config = dict(
    d_mlp=512,
    vocab_size=8192,
    positions='learned+rope',
    rope_base=73400.0,
    rope_fraction=1.0,
    qk_norm=True,
    bias='none',
    init_std_qkv=0.0195,
    init_std_o=0.00398,
    init_std_up=0.0195,
    lr=0.0027,
    decay_shape='sqrt',
)
Each number is 128 + 24 x the weight over its row's rms, rounded and kept within 0 to 255. Layers, rows and columns count from 0. The size above them is the row's rms in percent of the matrix's.

# layer 3 attention key, 128x128, rms 0.0559, rows 75-101, columns 0-127
size [108 118  95  90 106 101 123 112  86 125 113 108  97 115  89 135  88  90 123  99 118  97 107  81  81  89  90]
[[155 143 174 143  95 130 128 144  94 132 121 184 126 122 118 174 164 106 139 114 100 170 148 152 145 146 182  82 109 123 148  99 182 144 132 122 153 118 125 139 125 108 128 108 139  88  90 157 105  76 159  98 154 144 135 159 114 118 122 131 141 160 153 118 144 113 104 119 124 148 138 139 112 139 125 133 139 139 139 155 116 182 126 106 119 121 141 114 124 104 116 117  92 152 101 102 164 103 150 139 143 149 164 130 117  86 150 124 106 142  66 175  87 143 132 158 143 131 130 125 118 125 110  93 119  91 128 136]
 [ 72 140 167 105 102  95 144 111 119 176 136 174 124 113  82  94 127 142 149 159 136 131 108 125  79 127 128 100 128 170 165 163  76 151 137 122 101 140 104 117 139 114  94 136 120 148 121 109 116 115 123 118 109 160 115 124 169 140 136 122 116  60 102 125 104 164 107 136 131 150  81 143 118 141 131 123  88 121  80 136 137 116 142 140 129 131 121 112 127 114 111 127  85 159 137 164  95  98 141  86 136 125 150 112 146 151 125 151  74 126 117 120 136 148 133  96 113 137 128 124 100 134 125 103 155 119 142  73]
 [116 161 180 136  71 111 133 112 120 128 136 145 140  98 141  91 115 155 133 137 103 177 138 113  62 139 142  92 115 164 148 143 123 163 145 129 134 173 131 109 125 120 137 117 149 114 141 125  99 140  97 122 102 113 147 107 158 110 109 119 121  87 144  94 108 109 147 122 162 172 123 149 128 186  95 154 105  98 115 143 127 149 115 149 125 148 110 141 132  89 106 117 109 176 119 117 164 135 104  95  87 132 170  99 135 129  93 162 120 137  88 138 134 123 151 122 107 153 134 138 137 125 140 148 159  89 157  94]
 [150  94  96 119 139 145  54 135 154 118 125 137 138 130 145 166 192  73 159  94 136 152 137 135 154 140 150 106 129 115  86  73 184  95 100 106 135 122 111 136 123 127 132 126 127 128 114 130 110 126 130  99  93 108 103 154 117 120 120 120 147 144 152 174 170 127 138 146 122 126 150 119 141 101 144 160 157 139 146 159 126 168 151 103 119 147 161  94 123 146 106 121 170 120  99 103 142 125 157 144  95 146 127 152 112  89 142  95 118 108 138 144  98 113 117 162 155  97 125 148 133 129 125  89  94 122 132 150]
 [133 114 101 112 139 155  96 131 126 134 121  90 132 174 145 146 116 115  91  83 131 114 128 150 153 121 136 170 137  92 129 124 159 121 117 121 100 132 133 120 100 153 142 124 127 147 121 151 181 126 146 148 168 136 130 138 143 129 134 173 142 162 148 150 124 113 110 115  94 110 166 127 143  71 156  80 155 123 141  89 102 110 157 127 135  63 138 157 132 143 198  90 143 116 158 122 125 122 129 185 127 131 114 133 129 104 151 114 156 121 154 138 113 125  99 115 128 113 118 110 104 150  87 160  95 161 120 170]
 [107 101  49 102 170 151 120 114 174 100 159 120 147 128 154 116 127 107 119 135 133 103 127 110 154 153 113 161 135 146 104 148  81 120 122 139 129  83 114 123 137 161 124 145 134 175 149 108 174 152 102 132  96 101 107 108  80 157 128 142 134 158 100 139 139 142 125 118 113  99 121  72 143  84 146 109 113 122 106 119 105 104 143 105 127 142 126 123 125 162 142 140 157  92 170 143  62 157 150 140 157 106 101 122 144 127 144 137 139 150 163 124 160 139 105 153 130 112 154 113 128 150 128 119 150 127 111 156]
 [130 109 137 135 110 105 116 147  87 125 127 198 135  78  92 130 179 110 171 123 132 159 126 125 107 123 161  72 128 156 130 143 137 145 127 104 146  94  96 139 136  97 114 143 141 104  99 120 101  89 126 113 101 145  81 146 125 113 121 130 128 114 152 120 157 115 104 171 106 130 112 122 135 145 112 149 113 137 120 176 133 160 127 116 115 161 126 109 128 118  93 120  85 149  99 122 108 126 149 127 119 145 156 128 117 127 114 139  58 156  78 127 123 129 133 130 151  96 134 157 140 110 134  46 124 115 133 139]
 [123 169 179 123  81 108 160 131  90 135 112 135 131 111  94 106  90 166 124 142 116 168 133 141  84 124 136  89 148 152 171 130 126 144 159 113 132 134 146 137 151 126 126 121 158  73 115 143  72 146 121 118 113 145 159 133 162 108 127 100 125 133 140 101 114 122 136 112 154 178 118 141 108 159 108 129 112 143 141 132 130 133 100 144 132 139  92 123 114  83 107 148  93 142 111 126 143 147 127  95 114 129 177 119 136 151 110 160 125 136  73 148 160 101 179 114  98 183 118 131 127 105 148 102 158 107 130 104]
 [107 115 100  93 154 131 170 143 124 153 115 110 123 129 131  80 121  89 157 179  81 108 130  77  67 114 131 117 161 119 150 125  96 133 104 120 135 118 112 121 154  94 121 114 156 136 140 142 129 148 108 147 119 121 109  86 144 112 108 107 146 145  95  88 139 126 125 115 134 145 160 116 124 141  73 122  86  75  80 128 153 117 127 132 114 160 146 141  69 110  95 131 121 153 115 177 134 153 142  98 124 136 149 120 101 135 152 129 131 128 144 135 140 157 157 126 130 135 143 126 101 110 155  83 142 114 146  78]
 [150 126 114 116 142 144  95 102 169 117 146  98 123 164 157 150  99 139  85  85 123 102 133 136 170 142  98 175 127 106 113 105 151 131 130 138 132 107 152 123 100 153 150 152 124 167 142 136 164 135 143 124 144 107 157 132 109 144 131 147 136 159 121 131  97 133 134 110 121 111 133 107 144  80 165 104 152 151 176  96 102 117 160 142 124  74 130 151 161 162 182 127 161  87 168 125 120 122 122 162 161 122  81 137 141 105 135 119 156 119 167 123 140 130 123 112 136 136 133 104 148 158 105 182 136 132 119 170]
 [ 87 113 138 108 129 131 118 154 124 100 132 142 180 113 101  97 142 115 138 162  90 137 127 122 111 131 126  99 149 148 124 129 116 157 153 110 143 109 112 170 182 130 148 104 172 119  87 109 123 111  97 154 112 118 110 130  93 142 140 118 158 169 153 109 152 118 141 157 126 140 100 108 112 150 112 147 105 133 144 175 133 147 108 102 128 160 117  96 124 107  92 146 121 127  92 122 100 118 179 116 122 121 144 146 133 149 100 122 109 141  93 113 167 104 146 137 116 115 135 156 148 111 134  18 134 109 112 118]
 [ 83  77 126  96 124 153 123 163 133 129 140 140 147  88 129 116 162  80 178 138 136 129 101 113 111 134 137 126 138 170  70 157  97 111  92 131  98 104 121  80 168 115 130 166 133 134 148 111 113 109 144 103 101 124  62 132 116 143 113 122 132 127 133 144 162 149 100 149  97 114 110 129 120 125 144 143 125 105  75 159 140 140 147  93 137 137 139 108 157 181 111 109 103 119 129 140  90 123 144 104 136 122 121 134 138  79 152 133  89 135 134 106 125 164 116 143 156  84 148 108 113 134  93 107 143 121 141 105]
 [150  89 130 152 103 124 116 113 108 122 109 178 103 103  95 188 170 151 165 105 169 114 135 157 159 109 120 102 112 139 135 106 150 123 132 116 102 113 144 135 106 121 103 118 103 109 128 119 142 124 140 115 133 159  85 168 126 125 127 120 139 114 162 159 162 152 115 155  99 113 100 170 104 102 134 167 147 171 163 132 120 137 144 110 121 103 139 119 128 144  70 122 137 126 119  93 145  90 152 143 137 154 124 151 120 100 145 114 100 117 146 102 104  94 112 126 175  94 122 139 128 140 142  96  68 171 105 141]
 [105 144 110 127 125  67 141 146 121 151 141 126 130 139 108  77 120 119 136 172  89 137 130  78  61 132 149  98 153 134 144 163 103 133 123 142 129 113 104 126 175 120 115 135 163 137 150 118 117 108 113 141 106 135 114  97 155 135 126  87 114 133 106  79 108 115 102 107 140 132 135 106 136 154 103 133  86  73  96 135 119 140 137 146 112 178 126 121 121  84 106 120  84 154 138 158 118 130 133  95 113 128 199 116 125 151 137 151 116 131  97 139 130 161 152 133 108 129 143 135 122  86 135  80 148 118 143  98]
 [158 129 122 146 142  85 169 169 101 154 116 126 127 140 106 126 145 130 161 126 126 157 125 120 107 111 132 109 119 117 143 126  88 128  95 127  85 140 143 106 122  92 117 128 112 119 129 119 125 106 133 107 108 130  84 140 151 108 151  84 101 100 113 118 133 152 124 132 102 164 174 149 127 158 125 168 119 115  80 147 146 141 107 150 126 173 135 104 136 117  90 106  88 145 129 169 148 165 140  76 176 139 123 118 126 116 146 134  86 125  87 112 116 170  87 141 138 151 152 140 114  78 130 132 182 107 134  86]
 [113 130 137 163 119  96 157 135  80 127  97 156 153 113  93 138 163 124 182 136 116 138 123 116 110 122 148  84 112 145 150 154 121 142 136 152 125 115  98 122 155 120  97 117 107  72  83  98 107 118  95 143 112 138  89 147 131 131 140 132  86 101 125 140 160 116 110 137 119 135 121 133  93 161  90 137 102 120 121 169 139 153  89 118 142 168 123  90 105  87  92 126  86 153  70 131 114 145 156 106 109 132 166 130 147 146 128 141  88 155 106 119 143 100 133 132 119  94 124 163 141  96 138  96  98 147 122 115]
 [163 143 165 138  92 131 166 120 108 147  85 126  89 127 140 161 110 177 108 109 120 131 133 152 117  84 130 137 139 101 177 120 151 130 110 157 132 189 123  73  95 130 133  84 111 118 143 142 112 142 159  99 159 136 160 161 185 134 119 115 114 123 110 157  82 139 161 117 116 148 145 180 137 134 143 117 149 161 130 119 126 106 119 154 143  95 123 144 134 123 127 125 158 154 112 126 178 101  99 150 148 150 108 143 127 122 154  99 149 105 165 145 126 120 126 120 122 123  90 129 140 132 149 186 134 121 125 104]
 [103 119 115  78 113 157 113 121 127 106 140 146 111 132 159 125 151 155 119 177 113 104 149 153 142 126 128 135  94 166 151 134 148 108 127  69 151 119 137 144 128 140 131 150 154 108 159 132 121 146 144 142 161 121 102 119 103 114 127 121 149 126 108 154 151 105 134 131 127 114  98 145  83 105 148  69 157 138 177 118 112 143 140 149 128  86 107 154 158 161 153 159 144 109 193 101  89 108 140 147  91 113 126 154 140 103 131 140 141 126 160 101 123 113 133 148 177  78 122 131 174 151 110 139  86 133  96 131]
 [145 173  89 159 144  80 161 135 126 135 122 117 114 135 121 110 122 130 101 143 101 125 127 102  95 117 133 116 146 134 197 112 126 134 155 162 142 153 110 131 133 131 119 118 140 122 124  99 106 123 105 151 116 134 143 115 116 130 118 103 124 100 127 111 116 152 131 102 134 170 157  91 147 148 121 102 103  70 113 132 157 142 103 145 128 146 126 154  83  37 126 111  78 122 119 137 107 131 141 128 161 126 148 129 122 179  88 132 127 182  71 157 128 121 142 153 103 163 124 107 102 104 152 121 119 111 145 119]
 [ 82 101 100 114 157  92 139 131 167 132 175 147 117 150 138 139 138 121 132 197 123 103 148 142 133 159 127 137 124 143  87 161 132  96 126 121 136  91 129 147 156 130 118 153 124 148 181 122 166 140 140 134 147 119 116  83 101 140 133 194 105 142 134 115 157 149 114 134 161  98 111 130 139 137 149 154 104 103 122 144 141 104 180 108 127 182 134 111 111 153  91 146 156 113 126 148 130 113 101 102 127 106 122 110 151 148 131 137 164 150 164 103 111 181 143 149 129 111 137 137 164 133  98 104  80 129 117 122]
 [ 70 107 140 116 104 123 159 144  99 153 101 137 136  84 105 140 147 123 177 148 112 137  83  97  88 125 129 103 100 151 127 191 119 136 122 163 131 113  93 126 169 130  92 124 101 105 130 106 111 125 123 113 120 138  94 129 129 148 114 157 103 128 148 171 168 137  98 156 108 147  98 133 105 135 101 123 100 124  83 170 161 130 121 126 153 171 136  93 102 119  79 124 104 157  95 153  99 142 155 100 130 128 139 119 162 132 149 129  96 135 129  88 129 143 142 131 113  73 102 151 134 131 137 107 121 146 137 136]
 [ 82 136  50 121 161 120  99 120 114 106 143 137 149 125  99 113 153 118 106 126 111 121 144 122 122 111 118 115 132 164 170 128  96 109 153 133 138 131 127 129 131 120 141 160 134 148  95 132 146 154 134 138 137 160  97 138 115 144 150 180 111 145 146 164 168 123  81 122 149 120 125 128 126 125 140 132 124 101 128 139 121 119  95 123  81 136 109 154 169 109  88 103 104 101 170 108 104 167 171 144 127 117 107 128 139 145 133 135 123 146 127 136 127 145 109 161 170 144 147 145  90  74 114  58  81 111 140  90]
 [139 153  91 148 107  95 112 108 119 120 102 110 120  92 100 132 122 146 139 121 136 129 156 121  93  92 148 118 104 143 154 102 128 171 150 139  86 113 117 145 139 129 112  97 122 114 101 108 141 133 123 131  81 130 101 131 126 129 140  94 107 109 163  74 116 139 140 124 144 127 168 148 148 181  94 108 108  93 120 138 136 126  91 145 139 141 102 143 109  70 157 118  89 129 125 111 151 141 145 116 165 148 179 109  71 139 124 131  97 167  58 117 119 125 145 108 115 125 156 156 114 107 132 116 174 157 104 131]
 [112  98 115 177 150 111 162 127 113 129  86 136 141  98 121 130 121  93 160  96 138  85 123 133 117 111 129  98 136 101 152 127 158 146 106 120 127  90 136 119 158 121  94 142  66 113 126 108 110 141 100 113 144 131 139 129 113 145  97 138 105 141 160 141 124 174 124 124  80 175 152 126 145 172 116 110  85  85 123 158 121  81 114 132 108 163 132  82  99  99 119 106  78 151 109 139 112 127 138 127 183 148 132 106  87 111 105  90 122 168 129 132 112 132 141 126 139 100 130 159 120 119 131 143 120 172 117 139]
 [119 138 122 134 126 147 136 135 131  85  99 132 189 117 108 137  83 107  73  80 148 138  85 136 129 111 123 126 122 126 141 114  76 135 130 154 153 174 111 101 134 111 149 110 111 107 111 156  98 111  84 149 117 139 153 150 145 113 117  83 121 141 133 168 120 103 121 134 126 143 152 111 129 151 118 114 124 121 101 176 117 118 106 134 156 111 134 149 131 133 140  98  92 128 124  70 124 178 165 132 131 138 102 108  85  82 119 109 135 148 148 163 167 154 106 131 111 149 119 154  72 135 146 149 142 119 146  90]
 [ 99 139 101  87 109 137 103  93 108  86 144 150 145 129 125  97 141 150 109 138 128 156 134 132 155 113 123 138 128 171 145 122 106 109 135 112 133 170 126 121 122 134 141  81 151 139 114 146 150 104 120 153 124 118 125 121 124 113 128 128 164 127  92 118 129 111 118 104 157 122 109 131 117 138 137 118 144 140 134 124  92 137  90 106 130  87  98 177 172 149 119 127 134 100 178  36  98 136 179 123  96  96 109 136 121 115 142 128  94 179 157 124 157  96  78 163 158 114 132 116 131 115 120 107 102 114 119  84]
 [112 143  91 100 120 146  79 122 119  91 167 158 130 138 113 139 117 136  81 121 149 175 157 138 141 136 150 120  91 173 137 149 121 133 162 141 147 110 115 147 108 140 129 136 176 148  88 146 161 148 120 156 136 151 124 126 131 128 133 173 124 132 157 149 128 113  99 134 187 103  76 156 127 101 135 141 153 159 136 127 124 165 121 117 105 142 106 152 167 122 121 132 157 102 141  64 131 120 158 131  80 120 115 120 129 160 129 149 149 147 156 136 132 138 121 118 122 146 109 151 105 138 144  87 101  83 185 115]]
# layer 3 attention query, 128x128, rms 0.055, rows 76-102, columns 0-127
size [109 113 126  99 103 123 119  91 103 108 106  97 114  89  94 103  99 107  99  90  89 104  88  87  97  86  91]
[[138 173 131  87 113 127 129  92 155  89 154 120 141 190 122 133 113 159 100 128 116 156 159 116  97 142 121 154 160 156 162 119 130 160 154 114 147 107 182 137 133 137 138 140 187 150 128 134 123 157 121 162 133 143 139 117 147 147 151 109 140 121 113  95 104  93 136 101 157 118 124 129 152 148  98 113 122 148 134 141 118 130 126 147 130 125  59 164 149 108 131 164 108 135 185 133 133 133  93 115  99 127 147 116 122 162 122 156  93 106 119 125 125 181 135 130 115 104 193 148 125 124 128 120 141  84 123 161]
 [166 153 149 176 118 138 154  98 115 132 174 168 101 184 127 165 129 148 119 150 100 140 163 188 145 132 122 150  97 145 108 115 108 134 130 124 139 134 139 110 120 123 192 162 149 113  76 146 157 131 145 175 124 175 154 104 110 137 140 110 115 137 139 127 153  88 126 125 151 130 113 168 148 150 143 126 131 128 149 118  78 146 100 104 131 139 140 126 154 112 151 129 144 115 120  74 153 113 128 141  88 137 123 102 148  98 130 162 125 119 116 127 112 159 167 137 137 135 157 118  89 115 163 141 141  93 138 138]
 [156 102 104 143 144 105 119 137  86 151  95 135 103 106 121 136 131  95 149 101 149 106 110 148 152 104 180  99 123 117 123 136 138 135  86 118 120 168 107  89 137 128 128 152  70  96 149 160 121 101 133 128 123 133 126 119 110 123 116 104 134 169 134 136 147 142  68 111  88 171 152 136 116 107 163 178 137 165 134 136 135 158 136 136 122 128 139 123 124 141 125 113 127 117  93  90 153 116 186 132 115 154 118 143  82  93 171  61 142 113 149 133 125  96 118 161 149  91  99 109 126 134 128 131 128 158 121 137]
 [ 80 114 108 101 125 146 135 161 126 139  75  92 141  57 157  93 111 123 117  98 130  96  96 104 120 112 137 116 124 112 112 142 129 115 132 124  97 121  96 121 103 146 141 132 100 148 122 117 126 143  92 117 148 126 112 143 156 130 132 171 122 107 137 136 127 176 130 156  91 124 134  80 111  97  96 130 154 154  95 117 129  92 179 128 100  83 184 133 122 133 128 108 113 109 135 144 111 134 135 156 154 101 127 131 149 138 107 102 159 125 159 133 142  83 104 112 133 129 120 170 104 112 100 119  99 178 113  80]
 [121  84 117  92 101 149 139 149 136 129 129 123 112 118 151  86 155 114 166 161 106 124  91  63 112  90 123 123 157 162 113 146 168 113 129 126 127 139 139 110 162 133  92  91 100 137 179 129 149 142 116 143 136 131 117 159 107 176 101 142 135 127  84 163  90 143 171 133 108 165 140  99 130 127 169  85 133 121 134 116 178 138 150 144 111 136 128 124 112 180 118 125 107 144 119 147 114 146 115 138 172 141 108 153 130 119 118 107 147 117 159 115 131 141 101  84 122 121  99  82 139 137 104 164 160 123 127 144]
 [186 128 169 159 129  83 122 121 112 114 136 143 129 140  62 202 114  86 125 115 118 153 142 165 164 152 132 110 150 117 130 125 113 144 119 138 139 117 131 129 139 120 125 112 102 130 167 181 126  71 141 127 139 118 159 118 122 117 116  79 135 165 114 130 104 101 103 111 128 153 138 140 124 111 140 178 119 133 122 157 159 165 139 112 111 167 109 142 145 137 120 135 133 123 131  92 170 109 181 108 134 153 121 126 104 103 150 105 126 102 118 171 153 112 134 145 137  81 118 110 161 165 123 144 135 129 118 150]
 [124 175 123 130 130 135 127 105 153 100 150 134 164 139 121 140  86 167 112 109 120 159 177 133  98 155 102 162 140 130 149  89 125 135 138 103 172 110 106 162 101 111 129 125 183 147 108  95 128 153 113 128 105 128 128 122 142 124 146 130 117  98 144 104  90  96 133 133 168 107 116 119 134 147  92 120 115  99 123 172 112 135  59 105 132 137  90 122 135  95 106 145 125 120 171 127  92 129 106 118 120  91 157 102 136 147 105 169 128 137  99 144 141 125 149 138  88 150 170 152 110 154 150 102 141  70 122 137]
 [112 119 122 105  98 139 147 151 169 108 157 126 110 135 171 109 122 106 146 167 126 106 125  59  89 117 151 161 177 138 155 130 141 148 139 129 132 129 130 126 167 180 102  97 140 144 142 129 141 162 120 121 111 133 131 149 121 141 136 136 109 132 131 126 134 157 166  95 135 134 162 125 113 145 143  72 101 115 162 138 133 103 121 142 179 167 122 103 154 118  82 110 124 106 121 140 122 110  98 113 144 135 142 155 137 159 137 140 130 101 170 152 148 136 141 131 125 195 152  88 115 169 110  92 134  76 143 113]
 [100  94 101 117 158 170 116 138 109 140  89 119  98 116 168  71 146 132 156 119 152  98 106 111 158 107 108 113  71 116  70 126 134 113 120 132  92 145 105 130  71 109 155 165 121 135  99  96 131 139 148 140 148 136  98 108 109 140 108 125 107 127 112 131 150 138 112 137 118 150 103 117 110 115 131 103 142 133 120  91 134 111 130 127 121 115 188 130 132 166 158 108 134 129 108 135  89 162 102 145 170 138 106 117 146 123 123 161 124 162 136  86 109 137 101  91 151 142  94 159 127  81 164 122 120 153 120  98]
 [ 99 120 138  99 110 117 130 135 159  89 146 140 144 134 118 112 115  93 130 147  73 170 117 132 135 110 126 141 159 145 134  93 113 145 135 142 167 120 109 153 188 117 106  72 119 169 161 103 170 134 104 132  76 123 152 139 134 126 113 156 157 143 119  97  87 112 134 135 152 137 126  82 137 145 145 154  91  90 110 156 169 149 111 125  91 175 131 109 142 130  90 166 148 135 144 140  99 141 127 100 145 139 145  97 164 124 117 167 123  98 135 149 129 128 123 132 103 109 117  98 120 174 104 133 145  90 117 119]
 [121  85 121 103 125 136 121 151 105 130 126 109 123 156 108 140 137 109 177 150 120 141 109  78 130 113 109 124 164 129 127 131 111 144 111 144 121 117 132 117 172 154  98  93  96 154 184 153 113  97 153 110 131 129 124 159 144 128 126 120 155 140 119 135 104 141 114 110 119 180 177 134  72 107 168 145 142 122 111 135 157 151 165 172 108 124  95 106 116 174  98 111 102 129 131 119 128 116 138 133 118 171 117 144 116  90 154 120  90  65 158 113 168 153 111  99 140 101 117  88 128 157  98 164 125 135 119 140]
 [141 112 157 168 145  98 119 126 141 142 102 146 110 115  84 173 136  99 109 105 159 127 126 160 130 112 165 112 130  90 125 141  95 125 118 149 117 107 120 114 109  86 150 133  95  76 113 151 115  61 128 134 128 122 144 131 157  94 125  89 141 139 122 108 131 120  94 130 107 120 128 139 124  84 122 172 156 160 113 123 104 168 142 129  93 113 163 143 128 136 101 129 152 131 127 115 169 138 183 119 128 140 122 156  74  96 181  81 108 118 118 129 131  98 126 152 162  97 111 152 147 103 130 139  95 149 143 140]
 [131 146 107 101 119 116 138 129 169 101 164 113 136 151 144 136 107 131 129 152 101 135 120  78  78 143 132 159 158 138 181 126 136 138 111 108 124 122 143 131 182 155  88 103 157 174 176 123 141 168 105 105 107 127 121 149 123 145 150 135 112 120  97 130  82 123 146  85 144 149 155 102 116 149 129 117 103 115 100 154 156 141 150 155 148 177  80 137 116  99 123 131  94  98 130 142 125 114  89 125 116 118 149 116 152 183 105 167 140  99 149 142 136 127 126 147  98 145 150 111 146 154 121 124 158  77 141 126]
 [121 137 174  94 123 146 106 141 108 107 137  99 159 103  58 160 112 102 115 145 134 156 162  98 102 151 117 136 145 129 146 127 110 178 144 158 136  81 153 134 174 139 140 118 117 121 148 152  86  91 131 106 133  92 139 134 149 159 158 119 140 135 115 136 125 102 139 100 116 119 168 131  86 117 114 150 120 100  78 145 118 133 156 164 129 149 102 158 127 143 106 100 115 141 143 133 141 119 143 111 161 128 158 172 105 127 124  95 105 113  97 160 156 154 149 181 144 100 155 156 130 137  98 160 138 107 139 149]
 [136 148 164 143 120  91 135 146 136  72 140 117 140 127 101 158  97 102 131 113  77 174 115 149  92 142 137 155 158 140 177 133 115 137 152 144 154 116 139 144 147 148 108  92 124 145 133 155 159 125 132 125 140 128 178 156 143 134 167 132 157 114 112 137  86  90 109  90 150 125 132 127 135 135 126 154 106 113  82 152 171 159 111 111 112 149  58 155 132 134  81 142 129 140 119 104 170 117 159 116 119 169 157 133 113 120 131 141 138 100 121 161 139 125 135 151  99 110 112 146 148 164 106 131 106  99 151 159]
 [152 186 141 150 135 154 126  97 118 154 119 118 133 128 151 174 114 153  76  92 152  98 151 180 134 146 123 130  97 126 132 112 151 140 143 138 140 123 142 109  90  98 158 142 160  97  85  99 105 133 143 154 121 136 106  97 132 124 146 162 108 130 178 142 154 128 146 142 112  81 100 143 143 126  80 117 151 146 154 129  76 122 120  97 136  80 120 138 115 103 162 133 150 135 148 139 147 107 117 163 106  85 141 158 122 129 123  90 113 152  87 121  86 125 132 124 129 124 153 167 105  77 136 109 129 125 130 118]
 [119 115 133 102 131 146 111 116 144 154 110 167  99 162 122 130 162 144 117 147 122  81 114 116 131 129 133 103 122 114  92 134 127 126 118 138  83  81 120 141  79 108 130 123 147 141 157  66 118  69 170  61 153 122 100 155 143 101  75 136 110 167 128 121 114 166  93 137 132 151 137 121 137 102 122 145 144 133 139 116 165 128 130 131 108 127 149  87 141 127 115 133 154 156 113 144 129 125 143 143  61 124 105 135 175 125 145 170  98 129 106 154 111 146 111 113 147 125 148 135  93 117 110 149 104 142 155  99]
 [116 173 139 147 131 132 135 107 165  76 135 128 137 131 151 106 100 144 109 119 107 116 161 151 105 136 129 161 126 131 189 104 119 146 161 115 129 186 106 107 127 150 145 132 165 113 105 116 147 158 136 173  98 117 148 113  96 153 156 127 102 100 149 124 125 123 147  92 139 128 138 119 148 162  85  87  85 138 139 140 111 127  93 149 168 165 116 142  97  95 166 109  79 108  96 154 115 125 116 125 150 119 129 121 125 151 141 128 123 145 117 162 108  87 145 148 115 174 132 133 115 105 151 118 161  92 175 126]
 [130  97 104  97 148  76 124 180 135 139 167 147 138 132 109  76 161  96 184 185 131 132  95 102 100 125 115 109 140 108 140 142 108 107  88 135 126 130 125 148 158 134  70 102 159 137 158 150 150 163 126 116 134  92 169 124 125 104 103  92 130 117  96 137 126 143 156 122 138 147 123 136  88 110 180 145 117 106 141 106 183 129 147 143 130 131 116 126 152 155 112 118 124 110  98 163 144 134  96 119 130 128 104 115 125 145 135 141 147 121 162 159 155 112 148 119 132 153 137  93 171 139  93 156 117 121 112 132]
 [110 130 132  98 122  86 154 156 119  98 145 110 129 142 110 145 112  89 165 122  84 173  84 103 104 127 144 149 159 105 163 150 107 117 120 139 133 136 134 147 149 146 107  84 105 179 144 175 160 158 141 141 156 121 182 132 146 126 148  93 166 133 107 141  94  96 132  93 130 138 140 133 122 117 164 149 110  90  99 130 165 144 144 130  95 129 107 138 148 143  88 134 120 148 101 120 167 129 148 110 128 158 140 132  97 149 132 136 138  64 165 151 178 132 132 139 114 130 120 103 141 166 112 145 128 114 139 147]
 [ 94 112 119  68 124 125 150  99 130 119 100 106 171 107 123 102 140  73 121 136  99 155 125  55  75  97 123 147 180 133 112 121 150 129 175 127 133 114  89 103 114 136 131 119 126 124 109 139 150 124 110 106 111 108  95 155 111 105 127 118  96 104 149 125 131 185 119 122 165 182 121 132  89 129 123 108 143 124 133 134 159 127 135 176 131 150 104 134 136 152 127  84 119 122 117 117 141 133 152 133 117 125 138 190 129 125 155 118 155 126 161 157 167 141 132 155 121 146 158 151 116 130 120 130 105  92 136 102]
 [117 130 174 158 121 121 122 114 158 112 144 125 147 135 100 170  65 166 141 151  85 121 154 119 120 113 134 181 150 136 151 113  96 103 126  85 147 136 134 158 160 149 128 134 126 115 159 141 157  94 122 184 153 144 152 143 126 161 144 121 139 135 102 130 136 115 149  89  96 133 127 122 158 141  81 107 104 138 121 153 135 145 141  94 114 160 146 133 159 127 156 111  97 106 149 140 126 135 157  98 160 145 160  81 156 127 148 175 156  84 149 133 123 134 128 166  94 131  88 125 134 121 130 126 162 117 153 166]
 [148 118 126 134 121  72 153 145 101 114 110 115  96 123 129 111  85  82 160 108 139 121 108 109 119 121 106 181 147  62 147 125 127 104 134 100 148 144 125 105 159 149  89 128 113 105 100 144 112 124 111 140 119 105 195  91  72 157 161 136 119 123 170 148 115 149 127  88  93 129 128 126 137 115 107  94 104 109 107 137 143 124 142 118 121 138 150 136 119 136 100 123 104  91  92  94 160 109 135 102 152 145 126 149  99  95 134  89 152 105 173 180 122 107 149 151 149 140 114 127 145 126 141 136 140 109 139 116]
 [133 148 123 141 103 153 162  90 115 138 139  89 145 142 151 147 105 126 112  54  96 155 134 165 144 107 131 130 106 161 107 156 138 147 162 124 153 142 146  84 127 140 187 137  98 128 100 126 119 163 144 193 119 142 123 141 122 145 157 148 125 127 157 143 144 100 134 144 156 116 102 124 106 163  82 105 116 134 152 126 101 135 106 158 123 125 142 120 123 120 164 121 112 170 162  77 103 120 151 154  96 128 136 142 153 145  90 124 136 145 138 137 133 150  99 139 121 124 172 109  64 148 132 119 152 141 102 145]
 [106 124 131  95  99 182 123  98 124 143 122 112 166 149 164 116 136 139 110 127  92 172 134 103 121 114 132 143 130 139  94 158 162 128 142 140 136  69 108 152 105 158 144 132 152 159 122  93 137 108 113  98 131 143  55 151 170 119 155 138  88 118 120 118 108 107 139 176 168 137 113 124 113 121 128 117 141 142 108 140 131  98 111 156 121 113 111 112 157 139 105 134 132 169 171 106 105  94 113 143 102 119 148 148 172 148 119 170  85 141 114 119 138 171 119 110  84 113 174 138  95 122 126 110 131 122 124 144]
 [132 133  90 129 115 106 116  59 123 123 114 169 157 118 131 129 152 129 120  95  97 147 126 121 131  73 175 118 121 137  98 130 148 166 169 156 151 120 103 134 104 137 140 136 116 137  92 123 157 130 123 116 160 145  89 146 153 103 120 125 129  85 150 143 135 140 118 170 188 149 113 126 129 136 135 126 136 172 123 127 154 116  98 154 107 114 109 116 213 139 116 140 151 153 169  88 124 140 161 140  86 121 148 141 131 129 102 114 116 150 122 106 143 155 114 157 116 121 167 140  94 128 116 115 108 151 110 172]
 [129 130 140 114  81 149 116 110 101 134 115 130 114 139 122 130 127 138 127  99 107 137 102 124  88 134 146  80 100 132 127 155 179 133 133 173 122 122 114 140 122 138 136 138 114 151 127 127 146 130 130  99 134 174  97  97 131 117 173 111  96 163 136 139 113 116 135 153 133 130 170  68 163 119 169 127 147 154  94 122 146 118  76  98 144 116 107 146 157 128  70 132 182 128 132 116 135 108 148 115 160 158 113 192 106 149 108 103 138 133 127  94 112 132  92 101  82 135 104 141 106 123 151 102 151  87 120 159]]